Part of a small language model's weights: value embeddings.
Each number is 128 + 24 x the weight over its row's rms, rounded and kept within 0 to 255. Layers, rows and columns count from 0. The size above them is the row's rms in percent of the matrix's.

# layer 10 MLP down (transposed), 3072x768, rms 0.111, rows 978-1001, columns 288-383
size [101 100 108 104  96 100 109 103  98 104  97 104  95 100 102 105 100  93 101  95  96  95 101 108]
[[ 93 118 146 140 139 139 129 124 142 132 105 151 138  92  99 111 123 127 121 159 196 119 133 103 135 151 153  96 156 131 110 126 127 167 103  97 161 158 107 158 132 156 143  91 104  74 142 174  91 145 139 132 140 129 151 128 124 172 123 126 134 138 113 101  94 151 130 141 125 132 112 121  93 174  98 127  99 105 144 122 172 117  96 179 125 139  72 123  90 148 132 116 166 104 105 144]
 [118 119 124 155 165 133 157 126 129 155 123 129  95 186 152  87 132 126 119 150 107 154 119  96 140 155 126  90 140 127 140 104  76 168 141 136 137 111 139 101 156  88 130 179 146 170 157 127 125 120  90 110 122 102 101  89  77 155 130 126 159  61  98 101 132 114 121 111 126  87 104 123 149 113 111 121  96 166 126 125  73 121 132  91 142  86  84 112 163 113 118 109 138 108 104 145]
 [120 164 179 116  85 128 127  78 101 118 158 106 198 118 126 118 130 184 103 115 103 124 124 169 185 108 123 123 111 115 145 132 126 132 151 134 119 129 126 136 115 150 116 139  89 100 125 120 124 135 140 103 148 125 106 100 140  74 197  97 110 117 130 151 146 166 131 128 128  92 105 105 140 149 142 122 123 118 113 151  91  73 109 131 145  97  99 146 113 143 117 167 119 115  98  92]
 [165 150 140 152 104 108 181 149 114 116  97 130 169  83 138 137 150 108 156  63 129 110 144 108 177 102 144 146 105 123 127  93 155 122 150 124 107 114 129 127 108 123 111 153 135 131 156 107 127 125 113  95 158 109 160 150 133 118 138 139 137 132 123 127  96 103 144 159 116 129 110 119 145 148 150 105 151 192  68  80 153 152 125 127 153 141 128 118 104 133 148 107 123 144 124 126]
 [145 106 113 117 128 128 114 162 126 139 142 157 126 132 132 142 138 132 116 131  95 119 133 144 130 165 158 103 131 102 114 137 149 151 124 119 160  92 122 145 122 138 151  96 125  90  93 109  98 141 142 150 135 157 111 100 144 115 123 134 104  70 134 112 146 122 117 127 156 157 165 102 127 167 111 121 125 128 153 141 121 138 138 155 121 129 130 128 111 156  74 112 130 142  98 156]
 [133 136 117 118 144 148 158  97 130 131 114 111 119 130 156 111 118  94 113 129 132 171 102 145 123 150 103  98 144 115 122 139 111 180 132 124 141 175  95  88 163  80 146 124 162  87 143 166 100  62 137 154 136 188  95 135 165 154 115 122 163 112  98 151 120 114 127  99 111 153  93 131 146 143 118 156 110  94 130 120 118 119 117 165 133 163 133 115  86 114  97 136 124  98 113 181]
 [137  93 134 113 106 158 153 113 154 149 108 118 127 100  79  97 100 111 130  99 132  97 116 125 129 142  93 117 122 139 113 144 127 120 122 109 151 136 110 135  99 133 127 134 134 137 133 140  98 104 166 137 124 124 126 102 102 141 108 100  97 127 144 151 157 128 129 158  96 135 151 114 162  91 108 162 109 103 117 116  83 144 132 104 139  97 108 116 130  80 139 107 110 127  83  98]
 [130 122 123  92  96 150 130 115 165 116 100 162 131 108 122 125 108 166 121 146 116 184 118 146 128 127 131 131 111 119 142 147 126 122 153 103 103 138  98 137 169 142 146 142 119 172 124 120 151 100 153  89 120 110 139 104 161 136  86 181 109  93 121 118 110 130 137 172 112  79 146  82 107 123 166 142 117 128 129 121 115 103  69 125 159 111  91 147 140 140  81 137  99 125 102 148]
 [124  99 151 157 125 139 166 114 142 157 113  87 112 148 131 121 140 169 115 144 143 115 108 126 128 114 155 169 141 181  53 130 122 108 121 136 110 105 129 105 129 121  88 195 120 159 157 143 105 152 111  89 112 167 102 150 122 146 153 157  96 122  79  98 102 131 104 174 106 135 104 141 133 132 152 166 122 128 143 135 134 107 111 120 155 127 142 150 120 131 133 125 150 122 153 103]
 [117 130 126 131 101  94  89  99 175 163 179 135 128 143 156  92 134 144 140  71 108 122 112 140 146 125 124 143 114  85 132 152 173 110 148 122 127 118 152 103 118 141 123 108 109 155 128 115 118 136 117 157 140  85 120 136 122 105 155 125 134 188 173 118  95 151 120 145 111 153 147 124  99 145 116  79 180  96  99 144  87 128 121 173 111 156 101 149 128 101 192 167  99 161  74 130]
 [154 138  98 115 138 129 111 114 128 136 177 187 130 141 126 149  91 125 120  99 101 132 156 171  84 154 141 145 106 159 119 138 102 147 124 120 138  98 168 145 113 123 141 165 153 130 106  83 148 145 139 119 177 109 179 127 132 119 118  87 137 138 123 145 159 104 138 115  86 104 111 135 129 110  99 144 163 115  93 128 120 128 130 107 131 149 131 123 146 136  75 110 155 176 111 102]
 [ 92 132 148 111 144 143 125 113 137 104 144 159 197 155 112 148 121 149 141 121 132 128 122  87 161 124 129 140 139 147 123 126 111 121 107 148 144 153 131 150 125 100 112 144 119 146 104 136 131 144 142 139  98  85 127 121  88 135 158 137 122 131 138  91 161 123 111 149 118 139 125 111 130 117 108 146  73 140 127 121  95 124 166 147 129 129 117 108 136 127 140 151 186 113 138 112]
 [168 145 133 128 116 126 100 110 125 142 151  88 135 109 125 151 118 104 134 150 111 112 106 145  89  75 160 158 129  89 129 107 125 130  90 136 147 159 126 133 146 138 156  63 159 119 145 164 151 151 155 168 113 113 106  99 178 143 150  94 144  94 167 161 107 150 107 103 169 113 134 109 118 124  99 159 116 109 104  85 140 111 139 119 122 105 148 130 152  96 139 128 154 136 123 124]
 [147 131 114 112 113 130 160  87 136 136 116  88 103 151 109 149 122 126 145 123 150 130 115 135 148 140 138 157 160 102 166 102 120 106 146 131 109  99  70 180 113 101 140 136 143 139 125 120 111 135 132 186 139 141 162 152 125 103  95 138 127 114  93 112 147 128 109 157 140 118 122 108  77  86 109 120 151 140 126  82 145 167 139  99 144 122 127 152 128 199 127 133 130 100 102 154]
 [157 142 141 148  89 140  99  75 154 174 130 150  79 122 159 120 121 125 144 137 139 134 145 132 119 129 117  82 104 159 131 149 122 108 136  73 123  84 162 142 140 102 122 143 112 116 152 145 126 132 105 174 101 124 145 105  92 118 144 176 120 155 105 170 123 126 165 145 154 134 123 145 154 124 146 137 140 143 147 131 101 151 105  96 145 129 118 155 133  95 115 118 106 152 103 103]
 [153 131 105 126 111 115 164 116 141 101 112 141 108 105 152 170 104 138 123 119 119  90 159 129 119 119 136 125 126 172 152  96 114 119 115  79 153 130 142 126 137 111  90 141 144 124 127  92 129  78 151 147 108 128 138 119 127 153 112 136 146 156 140 130 141 125  94 164 121 104 156  92  79 149 138  67 107 157 132  90 136 106 101 135  95 145 157 144 147 141 124 133  97 133  98  85]
 [125 133 128  98 112 132 101 132 100 165 109 150 151 121 128 143 110 123 126 134 139 144 169 127 163 112 144 152 113 152  98 111 127 176 157 144 132 114 141 135 150 115 142  88 135 109 101  96 129 148 153 109 126 113 121 134 142 143 155 120 153 172 137 126 138 119 144 121  78 106 120 143 132 155 164 111 128 172 100 157 106 125 143 115  75 185 100 131 137 124 122 124 122 110 138  94]
 [124 110 125 144  85 147 134 112  87 149 131 109 138 135 152 109 134 126 126 142 112 111 119  82  99 164 128 149 142 159 127 123 115 162 131 166 107 131 167 159 150 130  91 112 150 127 114 151 148 120 140 133 130 124 153 152 117 158 151 135 119 128 136 123  91 145  83 121 139 147 111 106  97 168 154  96 161 136 147 142 144  89 130 144  95  98 132  99 114 132  91 120 161 131 179 144]
 [121 158 109 142 109 141 132  92 168  91  93 123 144 157 126 140 144 168 150 142 146 165 143 101 126 104  91 137 138 102 118 124 158 160  84 116 135 156 123 126 147 199 143 129 145 149 140 155 118 136 133 133  57 112  84 116 136 164 179 134 131 125 100 131  89 133 114 119 151 144 139 183 145  82 177 113 143 140 108 155 129 136 144 130 116 155 151 135 107  91 120 138 151 142 115 133]
 [169 112 127 150 133 113  94 142  84 128 118 106 116 127 134  89  91 137 112 152 137 192 173 146 157 143 144 146 134 126 154 150 103  87 152 146 159 150 160 136 110 163 129  98 121 129 107 144 181 157 114 115 126  94 106 145  76  99 142 119 164 108 142 168 111 129 109  92 149 138 157 133  82 146  99 133 113 131 111 163 123 111  97 157 103 142 121  95  98  98  76 125 110 171 114 119]
 [156  71 121 145 137 102 133 114 108 184 125 126 109 137  99 104 151 124 174 107 132 120 123 124 121 127 129 109 137 135 113 122 140 142 108 102 148 117 124 110 164 129 104 137 113 124 114 133 124 117 152 120 155 137 161 123 140 146 141 121 112 175 143 141 123 135 108 138 137 119 140 100 128  93 123 106 100 127 148 134 151 137  98 167 125 144  91 110 129 137  92 100 145 135 151 110]
 [151 109 114 112 117 110 123 159 200 135 133 147 116 121 125 111 103 181 141 131 141 125 121 143 125  73 135 149 104 115 131 137  89  93 139 125 144 109 140 129 180 153 119 125 158 100 133 107 163 125  99 151  82  72  84 102 125 120 150 126 155 130 136 153 123  95 139 155 120 110 144 129 130  91 143 112 124 117 148 125 151 107 141 119 114 154 118 126 156 119 138  98 125  91 145 141]
 [132 108 125 127 155 126 161 145 159 123 164 147 115 115 115 110 120 127 125 140 127 158 144 145 122 128 176 148 151 131 104 109 121 123 129 121 113 158 114 116 120 117 163 135  80 156 131 143 132 157 123 118 122  90 140 149 105 160 103 140 174 175 125 156  80 138 118 197 117 163  93 133 111 131 139 151 131 151 125 118 106 122 141 136 133 135 101 128 158 119 123 115 119  83 114 109]
 [127 177  79 117 136 125 111  86 130 137 136 131 141 139 129 146  69  87 116 108 137 151 146  77 130 125 159 106  91 160 166 146 145 144 139 120  83 124 144 101 137 122 144 114 146  92 109  97 100 128 108 124 140 120 158 135 138 141 147 160 165 115 105 128 118 124 132 135 157 167 120 137  99  79 121 166 152 133 108  97 108 146 116 122 115 100 151 123 128 140 115 118 124 160 110 140]]
# layer 10 MLP gate, 3072x768, rms 0.0553, rows 979-1002, columns 288-383
size [100 100  99  97  99 106 101  92  99  97 103  96 102  99 101 100  97 104 100 100 103  98 103 103]
[[136 146 133 108 133 167 139 146 145 158 116 135 147 130 136 124 203  92 147 103  90 123  92 120 117  87 136 107 107  90 138 131 149 114 141 143 116 151 120 127 161 126  93 135 118 123 150 129 148 111 149 123  87 127 118 128 169 116 112 134 111  94  90 114 149 108  53 100 121  97 109 150  74 104 141  97  94 158 175 138 149 115 117 131  92 107 166 148 134 141 117 141 144 135 142 158]
 [ 83 115  97 135 124  70 104 145 129 112 107  97  95 131 132 113 132 147 137 166 146 107 126 111 103 149 149 123 138  56 104 107 115 130 136 176 165 113 150 109 104 134 145 121 135 148 124 130 124 155 122 150  99 137 109 139 122 166 107 170 163 120  95 137 144 112  89 151 138 155 153  97 146 134 108 133 123 152 154 128 144 152 157 119  92 135 127  92 111 102 122 149 128 101  95 146]
 [164 113 181 126 101 139 108 131 100 160 141 131 137 112 168 139 128 145 161 146 114 102 140 121 159 120 121 135 133 132  98 132 137 124 122 104 134 131 131 156 110 141 166 106 116 123 149 160 112 154 106 162 110 118 167 147 173 117 136 113 123 177 129 132 168 166 115  76 147 105 139 109 105  97 168 148 118 112 112 129 110 129 116 174 146 124 128 142 132 116 124 100 101 160 106 106]
 [120 150 107 104 128 115 127  90 163 105 139  80 104 140 130 119 130  80 140 139 122  91 100 128 161 106 145 117 119 126  60 130  98 158 143  81 156  81  94  99 180 115  89 126 154 137 127 148 105  88 127 137 127  80 136 124 107 124 100 112 138  90 140 172 130 111 134 118 139 113 126 142 161 143 109 112 103 141 116 136 144 139 126 138 160 131 104 145 109 159 105 106 152  87  55 148]
 [145 119 121 140 132 171 102 135 114 101 142  60 103 147 124 156  85 145 141 150 107  90 103 134 150 123 152 168 133 167 152 129 146 183 129 128 125 118 126  69 118 152 145  75  68 124  94 134 125 140 138 131 113 133 126 133 116 161 113 116 131 119 135 122 133  86 114 114 122 130  82 128  97 135  98 108 164 131 153 144 109 142 146 107 112  75 132 175 114 147 160  55 137 105 136 198]
 [114 189 109 113 131 104 118 118 164 176 159 135 132 146 148 139 161 124 176 133 142 101 117 139 107  76 124 111  86 164 142  84 153  85 114 160 130 105 151 139 143 124 133 113 134 128 144 119 134 104  86 190 149 134 133 103 109 117 127 138 134 196 105 124 113 106 177 102 111 128 112 135 120 106 137  80 119 116  92 135 141 122 133  84  92 140 150 148 110 128 118 158 165 148 202 133]
 [132 136 143 118 123 128  86 114  91 164 146 115 160 114 163 144 113 127 118 117 127 117 146  95 162 134  97 154 153 103 131 132 123 143 167 130 126 136 110 144 122 116 165 124 134 133 123  87 115 130 149 135 174 114 125 127 147 143 110 128 115 110  66 133 112 138 130 132 105 143 178 128 100 116 164 108 149  98  98  90 150 147 112 108 144 124 112 123 142  48 135 135  87  96 139 138]
 [138 141 109 115 136 128 162 135 151 113 129 110 122 157 156 114 133 152 169 120  71 138 163 115 184 100 110 114 131 108 167 148 135 122 149 157  85 120  76  95 117 131  62 105 155 134  97 120 112 116 155 168 109 151  94 157 130 121 123  98 190 147 119 139 101 115 122 150 145 102 136 149 146 127 101 138 104  98 121 133 145 104 119 125 147 135 122  93  84 132 117 140 104 143 131 113]
 [143 146 172  80 137 144 150 147 141 151 128 113 133 131 148 127  92 162 121  79 152 124 165 135 152  96 136 120 141 108 133 100 155 131 155 166 157 107 104 163  91 145 138 141 153 181 128 157  93 146 112  98 134  80 126 162 125 129 134 186 125 100 126 139 100 137 105 138 114 136 138 132 109 121 128 137 129  90 141 135 137 176 139 148 106 130 133  93 110 129 134 126 112 171 138 124]
 [152 111 120 128 117 129 119 112 119 152  95 138  82  75 162 111 100 119 123 111 122 134 157 148  98 210  98  83 138 123 112  99  93 129 122  96  91 111 114 150 148 104 145 108 116 122 140 106 125 156 103 126 161 137 124 111 172 139 149 112 134  80 126 130 159 105 160 104 180 116 114 125 110 132 141 102 152 124  97 117 151 115  73 117 113 173 124 185  85 108  65 126 107  93 113  85]
 [129 142 109 136 152 102  84 132 134 144  85 108 118 107  84 123 110 131 116 142 119 130 131 130 122 113 116  62  90 129 163 111 122 137 133 126 157 110 163 161 120 110  94 112 127 183 122  98  99 186 124 175 137 147 146 153  78 126 130 128 153 142  94  87 140 137 114 134 104  97  92 121 125 162 139  64 192 126 173 150 127 109 117  92 112 113 143  95 134 124 124 147 116 144 159 156]
 [ 92 103  93 136 147 150 134 122 145 102 153 105 126 167 109 156 141 166 142 198 127 153 164 131 169 140 120 144 148 109 154 131  79 120 157 146 116 139 142 147 138  68 175 146 125 125 109 116 138 161 122 151 123 133 148 140 171 115 145 164 159 137 115 144 155  96 109 125 147 130 134 135 129 148 170 101 150 109 143 125 112 136  99 113 133  88 129 117 123 136 124 168 115 131 131 148]
 [137 145 157 146 137 118 128 116 136  82 117 146 133 152 145 159 146 175  63 164 114 109 147 169 149 143 191 133 147 112 148 141 137 123 116 132 102 131 156 137 162 142 123 149 104 104 130 116 156 107 114 116 103 134 128 110 127 108 137 158 105 149 127 138 136 140 110 132 139 132 107 103 109 133 130 150  82 158 166 112 177 133 131 145 111 126 142 137 143 131 135 137 135 129 140 165]
 [154 138 106 125 133 122 117 153  98 110 130 126 105 149 122 140 119 141 113 124 113 151 144 150 141 130 130 126  89 117 116 150 115 144 100 163  84 107  95  91 198 141 118 125 100 152 132 136 132 127 120 151 127 117 176 107  96 174 132 102 120 161 111 124 159 128 109 165 130 123 100 121 147 151 120 156 144 137 114 112 130  74 101 167 131 138  80 116 139 118 143 131 120 106 137  88]
 [117 141 128 147 158 126 132 120 128 102 124 147 120 162 110  82 131 116 109 146  81 149 122  92 172 125 107 131 138 156 150 111 102 153 123 149 149 141 122 164 119 127 122  98 151 111 148 137 118 111 119 107 123 144 129 126 127 147 137 138 122 107 109 122 113 125 143 122 129  82 110 116 106 115 104  99 148 113 108 129 101 105  96 132  88 136 144 180  95 112 105 151 117  91 125 153]
 [145 173 116 107 156 129 111 164 161 117 111 138 149 127 153 130 192  73 142 104 162 150  99 190 163 145 138 125 156 126 151  92 121 121 114 127 145 143  95 124 113 139 161 109  93 152 110 147 141 130 133 164 129 110 136 114 123 102  84 118 143 119  91 122 137 151 109 163 101 124 111 105 180 148 101 152 173 115 127 132  86  74 121  89 132  74 117  79 156 143 134 109 136 152 144 130]
 [ 87 125 149 124 159 132 185 133 140 106 134 145  97 149 131  93 107 105  99 108  96 166  84 157 133 128 106 145 109 113 101 138 175 144 121 133 139 157 126 121 107 166 160 138 151 132 151 134  99 135 147 147 107 127 143 108 112 118 169 110  73 132  89 157 107 143 154 173 178 123 124 115 160 122 137 144 160 121 132 166 110 100 113 114 127 127 140  93 155 118 128 127 116  95 102 121]
 [141 150 167 171 132 166 123 121 109  97  73 129 124 112 117  96 164 123 142 140 130 168 164  84 114 156 133  92 117 101 130 106 134  92 136 134 175 152 112 163 170 139 152 107 151 150 114 144 121 135 146 135 122 114 136 129 139 123 171 121 128 152 114 149 109  81 159 137 102 134  92 131 142 122  91 116 101 122 138 154 145 121 156 136  75 144 101 109 105  85 106 163 119 139 102 106]
 [137 107 104 104 127 151 176 119 196 116 148 126 170 119 141 131 157 131 126 112 157 160 174 109 150  99 179  94 145 109 111 131 127 119 110 142 120  96 122 142 115  95 107 107 149 134 129 131 106 142 141  96 145 122 143 124 123 145 147 120 110 118 124 160  82 118 115 123 109 126 127 101  95  97 164 125  99 142 162 109 112 110 153 111 145 124 163 102 130 120 115 139 147 123 116 115]
 [159 105 134 143 125 114 148 119 130  79 134 148 121  79 143  75 126 126 108 154 113 154 152 113 157  63 112 106 176 119  93 135 131 151  94 122 150 138 124 135 165 114 169 104 130  96 166 154 128 103 117  95 141 129 139 132 128 127  88 126  96 123 108 123 127 122 120 136 130 107 138 102 116 125 122 140 122  93 122 105 136 119 131 115 129 159 139 102 153 127 114 131 119 103 101  99]
 [ 84 117 150 120 105 125  94 141 167 100 112 106 124 170 139 127 146 121 166 141 140 117 112 119 103  93 115 117 126 139 117 165  92 146  85 165 144 125 135 122 143 142 116 104 128 139 133 115 109 144 118 132 123 125 152 110 113 128  66 141 151  85 126 152 159  98 170 109  60 130 114 134 152  92 146 107 138 164 145 164 126  97 137 146 108 142 100 149  91 166 138 142 157 107 167  95]
 [130 112 154 108 153 147 161 180 130 145 140 148 154 125 103 182 114 126 145 147  63 122 140 127 128 126 153  79  84 106 143 105 131 104 125 152 150  93 129 167 129 141 118 119  88 126 127 139 121 164 135 148 157 124 122 107 122  98 129  91 103 117 114 174 177 123 149 115 105 115 143 111 142  71 167 161 178  94 104 135 137 130 141 117 141 132 143 149 108 153 184 111 113 153  99 132]
 [171 154 127 103 103 147 168 138 143 107 120 129 140 129 137  81 149 134 128 149 112  81 163 101 127 122 111  95 134  95 137 106 149 112 107 114 101  79 142 102  95 135 156 143 135 134 155 130 148 135 135 147 131 122 145  92  93 130 104 100  94 145 101 134 128 138 130  71 129 140 121 127  77 144  99  98 118 151 144 129 163 140 160 159  82 153 171  91 137 111  95 175 114 154 140 140]
 [104 121 125 122 122 142 124 150  80  78 100 150 144 138 178 164 126 142 129  98 126 130 146 136 125 150 158 120 165 197 127 158 104 173 120  85 117 157 119 114 132  85  99 145 124 145 160 144 179 156  95 110 141 139  99 149 115 143 142 136 140  94 150  77 128 154 116  90  88 134 128 158 173 133 105 107 135  80 117 145 135  90 117 158 128 136 122  68 140 121 149  83 169 150 146 107]]
# layer 10 MLP up, 3072x768, rms 0.0571, rows 979-1002, columns 288-383
size [100 107 100 100  98 106  97  94 101  95 103  98 101 103 104  98  93 102  98 100  99 101 109 104]
[[148 104 202 105  91 113 166  95 155 175 172 188 136 119 124 131 118 127 127 172 136 105 178 140 103 139 134 132 125 118 122 126  81 106 131 152 132 124 169 142  95 149 153 141 109 121 134 128 110 104 128 157 120 135 186 108 101 119 119 149  80 100 166 119 140 119 101 163  97 121 159 120 115 107 118 134 121 176 108 138 150  89 146 152 150 162  95  79 142 147 141 114 129 113 134 151]
 [129 156 157 129 110 143 195 117  98 108 129 126 157 115 147 133 142  77 123 148 145  95 130 146 110 118 108 148  85 122 123  99 117 135 148 109 146 148 137 162 126 110 153 148  92 144 118 156 120 114 112 112 160 126 159 124 147 116 132  94 131 134 146  98  82 121  63  91 128 109 200 133 115 124 200  94 148 116  93 125 147 150  81 145 134  82 168 141 110 111  81 174  94 136  92 115]
 [ 98 145 139 113 138 115 154 143 123 118 119 171 175 136 125 125 137  93 113 125 102  88 149 112 129  94 107 141 173 161 121 104 149 129 113 136  76 122 135 130 147 132 140 123 104 125 105 149 125 148 130  83 134 140 170 164 120 156 119 142 160 118 112 125 172 129 199 161 159 169 139 147 126 148 122 103 102 135 149 119 127 111 186 120  92 167 106 145 135  90 112 119 134 130 106 148]
 [140 102  75 126 125 112 153 122 174 109 162 114 108 170 156 134 167  57 144 191 144 112 123 155 173  89 159 109 100 118  86 135 130 138 117  87 133 125 144  74 154 122 125 157 133 137 139 140 143 124 153 151 132 109 148 169 100 137  86 143 131  89 122 145 117 112 140 124 129 104 131 120 114 115 163 108 115 134 175 130 131 142 133 111 135  87  90 130  84 149  94  93 171  78  95 163]
 [104 142  99 142 171 113 133 114  85 134 136  97 142 114 150 148  93  85  79 144 124 118 121 101 132  81 111 118 169 132  85 151  61 134 150 173 142 114 114 128 147  95 131 126 136 116 130 140  83 117 122 135 124 146 129 108 148 130  98 152 127  86 145 120 110 103 158  94 101 167 134 120 136 144  94 136 102  92  90  94 147 139 100 129 120 113 117 128 137 133 101 157 134 156 159 105]
 [ 91 160 133 138 142 140 140 153  81 115 102 140  94 116 135 133 114 115 151 119 101 124 176 157 179 132  83 138 100 128 154 179 110 112 139 119 124  84 129 136 105 151 120  87 163  97 146 167 179 125  91 132 107 140  87 115 141 114 136 122 138 137 128 132  99 120 128  95 112 170 107 118 132 140 128 139 105 145  80 103 101 110 146 149 104 115 157 100 126 143 148 147 112 147  87 116]
 [124 123 156 119 129 129  70 125 111 113 116 159 134 131 140 114 115 142 137 135 121 122 166 139 105 137 118 142 135 138 138 158  70 162 122 125 129 156 154 146 120 137 164 136 135 153 123 133 137 137 111 133 124 119 115  99 138 155 119 143 106 128  87 144  82 143 157 117 129 148 156 120 162 117 192  94 170 105 119 168 180 114  91 138 189 138  86 106 177 117 155 135 167 121  99 142]
 [ 87 121  91 166 122 114 151 105  83 154 127  84 121  97 156 153 129 126  98 136 139 131 126 131 132 142 135 127 141 103 126 104  94 138 128 146 101 177 133  98  78  73 119 154 133 132 132 101  68 142 114 129 117 141 119 108 127 167 114 151 109 131 101 122 139 117  72 139 110 146 134 127 113 140 116 148 142 112 129  91 147 101 150 133 202 100 140 109 133 174 115 142 131 142 117 118]
 [165 151 147 119 139 144 125 124 123 145 150 166 136 127 133 129 107 130 102  64 110 141 141 150 137 145 180 148 130 157 138 125 140 151 168 151 154 113 107 151 120 149 125 144 128 146 119 129 149 105  90 137 123 125  96 146 147 118 108 119 106 152 105 118 136 119 136  73  82 130 160 179  98 150 110 101 132 145 102 125 117 184 117 155 139 101 140 124 114 108 131 167 112 165 138  81]
 [129 120  86 150 134 142 116 147 120  94 132 153 137 119 119 144 130 179 146 132 144 163 170 139 127 165 159 158 114 122 145 129 119 120 103 163 165 132 139 178 149 142 129 150 146  93 105 132 121  89 142 116 122 125 165 125 131 119  96 114 122 106  98 163 155 145 119 115 165 117 138  96 136 136 144 130 134 111  95 105 169 137 116  94 130 129 103  87 129 127 135 114 189 137 101 161]
 [132 146 125 197 125 146 112 129  83 125 119 133 194 112 114 163 134 104 172 134  76 160 106 129 112 107 115 142 112 151 131  75 116 144 111 135  97 140 181 128  98 146 118 140 137 155 121 102 122  89 157 139 136 109  97 119 183 114 118 116 114 140  90  99 133 149 131 157 129 109 156 150 131 145 141 157 130 149 119 141 101 111 144 102 122 185 134  80 116 134 126 149 160 116  79 129]
 [119 126 175 130 106 158 109 120 114 120 154 128  76 125 118 175 169 103 136 143  94 129  99 143 140 141 115 150  96 128 167 117 112 149 118 135 123 120 141 126 139 130 129 145 167 181 144 110 120  74 112  92 146 139 147 157 157 162 141 117 139 112 114 135  66  99  97 142  94  84 137  98 125 129  82 105 116 134 114 154 126 134 143 121 155 135 100 168 147 111 136 123 162 165 108 108]
 [125 107 174 171 125 151 146 134 153 107 126 160 165 118 179 144 127 153 136 121 129 152 145 131 126 167 119 157 137 122 105 119  98 124 103 139 125 134 100 152 134 181 121 129 160  97 122 118 139 126 140 165 119 175 102 110 123 125 113 105 102  98 122 164 144  94 111 122 144 137 152  90  91 133 109 108 107 126 125  86  86 142 124 190 152  97 148 108 118 156 127 148 102 113 118 159]
 [ 94  93 105 155 104 137 137 125 139  82 122 122 117 139 126 104 154 136 140  98 114 132 126 110 130  99  98 115 108  97 116 140 157 105 132 110 127 129 102 118 131 135 106 127 139  74 124 130  85 142 113 129 115 113 114 103 125 124 137  86 125 167 121 110 126 100 137 133 153 136  83 138  96 118 124 113 124 145 148 122 165 124 115 115 118 144  91 150 106 105 131 196 115 135 159  89]
 [133 138 136 132 114 112 137 146 137 122 132 139 112 100 135 163 133 115 167 120 127 129 102 120 111 130 119  76 121 174 138 115 127 148 133  79 134 171 163 146 122 125 107 132  87 165 145 170 102 107 120 109 135 116 126 150 113 153 127 122 148  95 151 116 141 117 102 119 151 114 145 124 167 127 139 154 118  96 132 147 104 139  82 103 138 138  92  92 141 120 138 166 135 115 139 143]
 [162 125 148  73 141  81 128  88 129 126 118 139 124  84  84 144  84 138 142 112 102 135 143  95 131 144 159 121  98 125 128 125 147 171 110  95 134 109 144 144 126 126 162 123 137 118 119 102 131 119 142  84 121 122 124 104  99 114 156 103 159 117  97 157  85 129 127 140 121  77 149 132 122 116 146 100  91 151 119 114 107  75 146 100  91 166 153 108  95  95 152 145 114 143 157 110]
 [125 104  95 150 135 130 154 128 132 114 109 119 136 109 112 161 148 127 128 107 150  94 171 125 124 142 128 166 136 140 126 122  91 104 128  96 151 121 131 115 133 122 122 131 145 139 115 115 116 103  78 118 183  89  70  95 140 132 134 121  97 140  90 142 145 130 116 132 141 186 167 153 120 105 134  75 116 132 159 114 136 132 159 137 173 121 123 130 145 124 126 134 168 169 143 171]
 [146 128 146 191  82 140 127 132 129 135 125 166  97  96  75 114 135 136  83 125 109 173  80 125 103 139 131 110 110 106  71 128 116 150 125  88 112 130 140 136 103 124 100 127 119 108 157 131 124 120 123 116 122 136 137 146 104 123 106 164 127 130 154 168 106 147 112  92 149 157 134 150 124 142  81 128 122 122 181 122 124 115 148 170 145 127 146 121 136 127 120 150 148 120 130 178]
 [112 121 116 188 129 111 131 132 142 132 129 109 112 129 159 107  99 120 147 126 103 131 160 160 126 140 156  91 152 126 119 144 116  80 168 135 133 119 113 172 159 133  76 140 129  91 151 146 153 123  99 136 144 138 101 114 154 100 145 126 138  65 121  92 131 156 146 129 131 144 122 136 137 144 111 163 128 143  83 111 129 122  77 144 118 127 112 113 126 112 163 132  90 135  96 120]
 [ 93 121 101  81 116 135 154 144 184 158 103 113 130 154 154 129 131 119 148 162 126 101  98 116 104 174  91 143 174 173 128  90 109 152 161 143 122 128 130 132 149 111 145  93 171 113 141 127 112 160  99 119 132  92 121 115 133 133 123 175 135 151 126 122 120 138  85 138 110 148 180 140  94 125 105 156 151  75 156 116 141 148 127 133  77 115 120 122  95 107 124  91 167  98 115  99]
 [130  98 147 117 175  98 118 156 110 149 106 122 155 121 115  99 115 130 163 126  88 183 139 157  79 100  95 143 117 121 121 121 109 102 101 156 134 120 198 142 125 152 131 116 115 143 135 141 153 123 109 119 124 147 106 157 116 132 141 132 110 172 143 145 140 121 145 133 141  93 168 147 117 103 119 149 146 136 111 164 147 111 165 135  93 114  84 155 154 123 124 149 135  80 116 118]
 [ 84  98 146 126 110 136  88 121 136 109 129 128 141  90 123 146  72 152  92  90 123 151 120 144 126  87 137 156 129  94 119 105 130  89 123 136 100 170 122 142  95 124 111 125 124 158 154 112 140 100 128 125 115 115 126 115 136  56 129 106 114 109 129 123 125 116 151 134 103 138 119 112 101 113 136 140 174 115 112 151 131 145 150 160 120 112 135 124  98 102 115 132 101 101 134 131]
 [100 115 147 153 110 112  85 100 142 121 160 128  88 137 101 144 118 105 157 135 114 114 127 124 155 148 174 141 109 149 141 170 131 175 128 130  94 147 147  94 147 158 150 155 125 104 101 155 140 131 120 122 110 120 180  92 137 145 141 115 101 156 107 129  87 122 112 147 128 113 154 157 125 146 135 122 133 125 137 136 111 140 115 135 129 115 151 139 127 178 130 153 115 139 118 144]
 [146 139 101 121 108 115 123 128 118 118 150 121 130  99 137 151 134 164 113 141 108 107 144 183 144 127 101 137 181 114  97 136 115 132 127 126 139 132 140 111 144 139 141  87 116 109 102 127 138 130 113 140 117 126 106 160 152 119  99 123 112 143 124 115 112 118 166 116 122 129 142 125 157 130 116 137 160 113  87 156 134 103 131 137 130 132 132 112 105 137 101  70 120 158 117 120]]